From a checkpoint of a small transformer trained on Wikipedia.
Size: 23 layers, width 256, 2 heads of 128, MLP 704 SwiGLU, vocabulary 2628, 19.9M parameters.
Training: 511M tokens, 8011 steps.
Each number is 500 + 25 x the weight over its row's rms, rounded and kept within 0 to 999. Layers, rows and columns count from 0. Numbers have three digits each. The size before them is the row's rms in percent of the matrix's.

# v: layer 8 attention value, 256x256, rms 0.115, rows 136-148, columns 0-255
# o: layer 8 attention output (transposed), 256x256, rms 0.109, rows 136-147, columns 0-255
v136 089:536460482519511492466499534468469485491507477466529555499494525487524484522522489534518473490464489500454494530485471494524510526521521520489519521514542536500519525484528471514526458524560510486542486536469511489521490472494534469525456532500512530521454463493475486472466513525509485472501499507471496491458479542489494513442486471544504538507510495536474496553501497511486498522501519476460488500503507462501490503503514490512511485497465545522518471484539496463444486534513512495492470542478552467496476520471512554506480509492463501472544516527510487477508481497493494497509487477483508453501471491530482514511496515506486500518478519505448482465509487507415457469479504446533490513458520527511443523512463471498486471479489506486480487536529520512491491484509487
o136 095:482497455501513528512524519500461516468488480537529521494456494518508481500535486517478456523486491503486513524464472471533510522460515459493521498498525500510456470505525452529473512490510467543464490505453501516487478523513514484476445509520462530507487529497494511544479457508488545493501515521540516468520487518574469526504543484484505490512492536538498507492501520467492480530490513473475487496489459509522532490524482506519475485523526499505517470503487546494483525468494474492510498560490485490525526518523541486498479483507509493478478536475540464503475507461555510522492526513521472530504482504482531499489539500497467482514452479479455490480483485513475482526530485470528496444487493489515485463523592533495486499521494479543509551522495518479495562477500490
v137 110:523525501492518529462539513496490481471555488523494484496481458498486523496508499508453539478475540508516476533533473476454517502511498448452497500501481492454543494541460483481470506484475544441527532476494476516491518450509505497512524478481507512480521497482553525518484546484490541493488540505478484519530481522502533457487514471483474507512461494514500488538506534434506516499506495499496563519498470492479521477526498494523500499490534527518475487521451465528526549476516541490487501535507483489539524452533496503461498510547488494475506495504487526516568543528541487483487487497500464511487544500535512479519497502521503495489550449505483512524497499495499510511547496498494434534489483473525510501494501481486496485498462459526534517514510486504497519542507501
o137 113:524466510480522477475475485549496509541515520424528498518485505465486561494415491492542528506504526503490498498527482495490485472528503538545453487488518524526497501476487522503490538466459451518525527516483478493496474527464512501523445525494520481499514514507459455487511534516478464467523522489491495497457492526501458500477573533494502514509506500479532503503525517515515458514504505516558476503476510494481532485484503502499529488493537530545537542494493510468553500531493449505515503500526546504485491503493483531481464535512484474464506501474504463494458485472489485503481492537508474505488524490525490477466462494489516499521503454470539519473489495499509512504494481517499542492468518534542527486491491495508515478485524480443509474486491483488525549464481479
v138 091:505446493487494469447488509513521499476461473512473518466523451463469483463524523512490462521475477497479496480443489505479525461501524477473486498492444485467445522494483498453506553491471483517469506514485520519467491510495543496465538485570483461473518512488501529487467517467479501535520478521526541519494495505513496563529535506522477517499491471466460490501465485515474474540512492509484475459513492531503498542528480493519513507484530486490532492469513524477516442530528486504477528474469525526485489496472472471499510483510484528504516520463466518479458515471485520441524501489497538525492538526493515511550483502535531516485472509489460475509467479533552533495495507519482509491484517502499524510515484504560508513516499503536503502497499497553490535491511482
o138 087:531494516464481460517507545459520547479479504504502469502506503530478453474480481503466509482494487514473494508531495514477515528529511541490529524527509514469521486519508487548516535495490519480493501512461555483503441549475513538500532524469464467440495472539528459498567497483505484497501481456506512499521552481501503473525482457503490466492493501472478467499520489508500497505498505512500465545520487513496464535467483496506495475504494511477514517508513496526487511512527479512490502485486424475501510487526495478496517487511481486571473468458498488481506511498479471518539483504521531519542462464447513533472538523544513500492499471477458544488511462509496534490517517513465522482497531510452433483471507524479531499487497490484480476507516451543489497498479514
v139 095:511498555493472524466495511513495493524498531444481508499448511528479477500509491442541510453464514538495481493553485490485527473479494503480521489520501489492535535477445464467487535471491493506534483514492529479501518517525480482471463491528502481526518511540514535543481542516476481514520533490505507489469529492498454526467512470493548495508477548461542508537479518509541470462481520473505550487483515504467547532507530513482513499485535537488465482494491527482517541572470492496467463450466517517511517478506473500471524514499461492499505438518492491488493497470500481485511476474460526464470508481491483498503520480494511492485522553500501491437490547506527493488514500498494483517456496513510497515482519498489541537501491461504508498478538489527499464529503506
o139 100:513486492505527485493449526564493517473504482509509485509514511499529535553499524480468501491510505459505472476506487551556533515476515530500512494545499478470487535520524527470552485526491483539518496517495495522500420500526527470509455463505479505549511482514452476482518516517465520464502502498491451474530469483540476479519466475524467470547486464519550508518524506492520490497469452469486577483518495452517511491498527480496472512467505482485504495504471503494527525525512502493488521502484505538496511521510499472462518482479525493488501477486500470511516504456519465507517508445509521526513530432522488498465477536508509526507539505521460510510501494481521524477465513507488506485494513468535527503481472463497450481479544487468520494519502471521479540497501492
v140 093:468492520511538524525506510457520548509536534459504543485509492496485489452512502519521520448472497501520512497486515497500490457423509482502459485514552494503524488498490528521513514523501497554484468488501523494468488480524511482495474487510481527483552490503481500516543486481509537528509457427498517503475482524545476521472497531518472587518504476503527488500483477480519477536514478462475516515532485505518501449502508520439505467527513547486522517521493508506496499536468516493502446499488441516525511522509511528499504495466526513469532510456514537477484496505462489503507533492504511482480503485504520490522514493461502478476530504487494500501507504444486543488529505453473471539469475475487477457498480509492548538534527484470531511459486493484495526494512516
o140 096:459486506501500539536496519518489507481475512516519499471485487468481490534471487482511511487515492533421502491472461500481502506511529467462525534534513502499490487456497520509505490495443485450512504508479469523529505481490506529517472522502543477530493515466470499522499509452528562488487501522506519532546484531505515481456489473488498481565517470473512477511468509464526509457518445468463509489503501481519491497489487467526471496415493513490521522477504537455480495512430488494550510497504481506488516506464517480445509461510464495488516492470481476521502524496485501488511483543526529468474517523505513522492466505529465497521482509501524489483497462532503472537486517478500498494511478541493538558508489502497496479486513473489473508519561441468493469476504521
v141 093:460514452507503485522531516514526495497494496523498473471494492537457496479574515483503511490485516501480455531495543519508454532492505513497515532500483436506504548483515535511484490509485489468485526515485491498486494523524462514514508517501520491476468482513470560448514504502503477569506525513485504476495498470449523504492541495517498491471491469512489537476483518489519512494503473481535534481514520497509489562543524518481541451511447498521511520499542499505479500510497466536533543488541452501480525473459548482469557473459513500500469495478501494509500509522486515472480549495509527552484580486528510515473532486513485518516464477530488513536534523533535534509520507476509518480486482504473509489476521532529501529472488472474509495484491509496499478482470493
o141 099:524470516491496526470504487487526489526491474525504479518492468436509479496489532509530526512493530490456522501488512456474442536528471520504495474497506536490482504538540509497481495505528525489484491499520506504497485495443504512511491521465485511463523473504479518497500531478502513478498476495503528497485525515469513467516503525521532459486480468456529481524498509511546481505532455551525473493478506513432431469514489495470516523495507508460509485496493502505471449525476520543470541509500490543487478496500456480523487509459510501480533482520444500510516548507469478460562533472492474514462485494464503505456494525519522527512566547505501479453487518450472497472478469492499510493518479482508524492554490494490543520499447479518501526490478502494460505498480505
v142 095:515442468521539522540516541494481568554469502521485535515508485494486452487494504537484496481448511477490485512483511483486537492466458509503467486496495536496531510509564463521477510505551508456508500510487542530505463495526479513461526513491537506473505520514495504482538480498474538490510479499478463513492461526506490483482500530503501523484472490481507483526489480477466525506466494474479451505494510491495499504490486490498460523568491502488520465498520529503513549474505544525468462511481512489462484475498501482494485431494527481497478493491489503450552496537500500529492515519492524505555478484513521481490492536513561494509412493525477489468535501495510496482491496489482492526520514485508432499487455522504488461514520484503514495511500524485537481489451502
o142 098:503542490507501531543501488502485492495515523522528495462505448441488516461509483442518478491495499500463471522489501497491483459504557442502480517497477492512531495490504483536487497484474502510479473456453505520514499485512537483467547489518496546518504487524476483540559468525506522504498542533509514496524530520512495489512507466530501530551459512502468469466469533495481506492541521485503476505487466492446519529485532514563493522511504540492541565528517487479493463540492508488510462510481482469486538523495531546495489471506477481487508507490473549501484515517475546460509481481512474481503508551472528496489509480520495476480489492477485488524479505514483503521530489517530481491468484441469534470524509561502480528494503520512458521491498494467525538487499483
v143 096:485483515499491496511525521448488462515519506522512541511484520459487474468492504476482520516486480514569472475505502473514509536497467488558513518484519481500486492491489490491462505509502515493510500542518484472492507491470468526508487579475502468520489524483528499506467520462485527430532474491461519481518505521552492508474505537531539483469502481492474469499470504479540520527501497529501471475480531529501533566533513484493487563486535496499489533539498485512528535431525514518509528516481472489521498458498518463476471508504507515518491503508507511544479521505531479484474508529488499479513469456537487489477501467546489500510494524483540511489493534550502505506518479489480479547508527478470469518468524505475474512496462458477504493549560465493506497491459492
o143 099:502529518509500506488447500470468487540478480479474518483465527503487534492522507477556505517507502523527482482545487522508479473513475539491510502489463510554498508500513488497504503473514502472509445483485492493498440494482483487517529485497502527540503488504494509490477474502501499496565503482480472534445518514514485521541512493466474488500525499522472514508459550489531464484549479510511484493482512480492464506483516471524493544451459514522490481520467485508464484531544517476435488476475518504487491525489480511541499482478504489480503506491524530459520454495471450533524517487476499494463522522467463484536512500491505454558492427496479452462513465487487516467488517520503519499522494483509488432440534467466497544527490496495492509524510504510502464488478525
v144 097:522502513482508517511515474562520507500488507451510460499493478514509531481480529516509487473479512476482510489516466478491515519442514523505513520531492488499520501448459508509566493527506457493524474475490518526492488509532527535504511497453502484522494474495472461523476492472503512554484538483477493473463512539480469557482488478504480492496530532535493485468549488522478493457476479505515493530453514472510486518512546543520507479547523528495491536498487482478524523512487527488493468459525516504480538501532501501512549490498453513518493505520497476481539488498504490519462525499458520460481537516482494524557508508497477520514524503482518525515478527505507524456462489466506535487491480485533494557498475517436515466526518508476480500498455496502565491533451468
o144 099:469491496497511513471531511550526501506507502455506479510510539506510461552518537529517491524516472455497479514469507436489499522539517488485465499528519511517516495521457550503508494567527489541508529495509505471521488474491531482514533510532512495526491471486478489441522487515494553475471471465516511468480480469491504530512520511513522517512543471496489472497479522502498519496522503493495505497486476495548464483480532495470451503500512505531461519488529514487514500451499538507550491529494545526489503555505502500493491445500513520482498552516470493529520549481517541511530510492499504514503483491522476477498496538465468494486507542544488531503488494491489502544514467486494482529547518451531521528500549491522460510479529493464547476531546506512508557504499469
v145 095:501499518443482507502542485538490495478463494489515521477517447520525513514439530503493493532501522508453483538476485439507491467505522484484489510501499505492510503488494493507534485500535507515498502517517476496461542503497549538515506528499502504507506518446464423524472492513523451520485478523494490491505520474517499441474494466503528491532525539483502516496502473510454498503472493485515505479415486481437446495452489468547523526546490474501478490460466515438485478532454497539494482491501505509466492478506516466502544506475455507529524520471509488514483486488501526500496511484513481470495501501506494518534479522479530506501497527515493499455462492494511474447496536480514521475500497489505521487496499495493523510516520485508468496464503471579481503534516537
o145 097:486423495515477476493502517498505492481484562508449450510522542541544483442511527473490472491497493520513497539481496507512521514494512502528518483499517487524544473509431473536513523572538513506497525503518505485484508482533511486499479455497457497488520524522486490516481466502503516523492487508477460461509508525521516513514491532521488534490508486526512522498526488485510486496464497474449525512505504499530506452454552507459482463498485486519465522497511533465510518468478491538541496511478473495513515500511493512485486463526495438522492468521498522559513540490505483520506476470517530507515471504495442479516511521532498451496469524497509522461551509494467520505528460498475477503500469480508511535493557505472492513496519469531483518470486516484529521511541464
v146 100:519490504507554504514504489553479505495519453498486492473480526494497460572467490510499508482507464533512473454479529520476501542500480505489490494465460515527481528484531498512459497491530499505470469518513514509504541510511534479529516556456504515527493481516458506481482488496467488459469483470513468490527446509447509496506487536508488461504469474533516484518541516487488500483530485509503479511488506549560499536472494479538489505471475512528531498520487524484506527511543524543490498444507515498454484486485478472528484478508491499522456454520458484508511531518506501510489520499511508494513494472510472447492445514561499471487505478481538523500514493518528543500474492494493546488466529520508482510466448499461487502531471513559527499508489537466497495458505517
o146 104:493552472490451493482516497547538486489502471525495532484495524507541476488510480489516504503494531458506537549496505470519479529517491481504522533486496494501506511520530469517458506524517498543489526494493514465483486505527431530518523497520489535515473473529526449476519497500495499457511535495462479541499508491492517513521503527491509501495494532519460471503472522533500520509492521509579457497496506461488522522574504486550530521497536535497495500494478540466483526470509530497471463447480510510506514469512528479574472441472470525494505487500506497443490504514493484508517500518491445473510518514487512485439542498506455478467489490500515460504494494467516547491486495528513536484500511491493446477465486526482507508472515470523451504494493524515487479495488494
v147 100:530496500490515494492524464512492517461515521470531517447493518502451501501518444534576474529493471507523546520471444513497533493491504539531527495553511558500500449493531499489519519506545511497536525513475491522515493513497489482450513520540530531506522516556498533524477498512498511495509542523463510486508513491497476497486536529482464472514510521485453504491515501482514498508560478494539516481563494521507500462539499491518519499523521540478480511490540483509489493478489496467489528511488529471492515535460505539508495487487489495514487506532559512488499520547502485475469505478481498490494512496505461494493502536513484465467472492523493510508499447535447487487513488507544471457509487525470487502521472469511504476447533514480480521480450495543511507534473529
o147 104:485497475432472503493500493492491489487543498494522512480504491488472473514502488520503486474486491479507513500524499495534492499532524462508507461512481517531483475526482484469538496480490517511452488519467459526514509497499525449536528513438510511482449545467489476542509540490496477523512528507541527474495499532532459497515501479490463482505534519523502477483484515491535498487501512508496478461489507515523509493528477540462481519506423528492516490470521514549535509481494499497443524544482492504517480465511477507448489471506457481496487572492470502461462517520523475457482535500480483477508445490520487488528509563457497535466496474485479526531463470538506455494470510470493466454538499520494500493504509506496526481481487489479503532489501453482528538528521495
v148 089:466517506539491495489503481495505470486540471496442495474531511534491470508500510536478518510528535492515466502519537491505503511499509489502490541513520494501493492419480545478504454490488529500518468526494512513483495490448515497483473498498452509509517481513511521492478518483517490511515490477468490498534474577506505465492525443524498473472473448491516495530481483511527489505536475471509478536519464516509496483469549477499538550536536524478472485524530500519559498503556454470549478514480509524465488474453462538518530525488523521539519524473489514481482470528504467540519501524515451487475494507517483494504518509445448475511514472513500498477521524495532540498479496483477478522494522485486505473531469460515521506508488529485512513488499511452493460515486461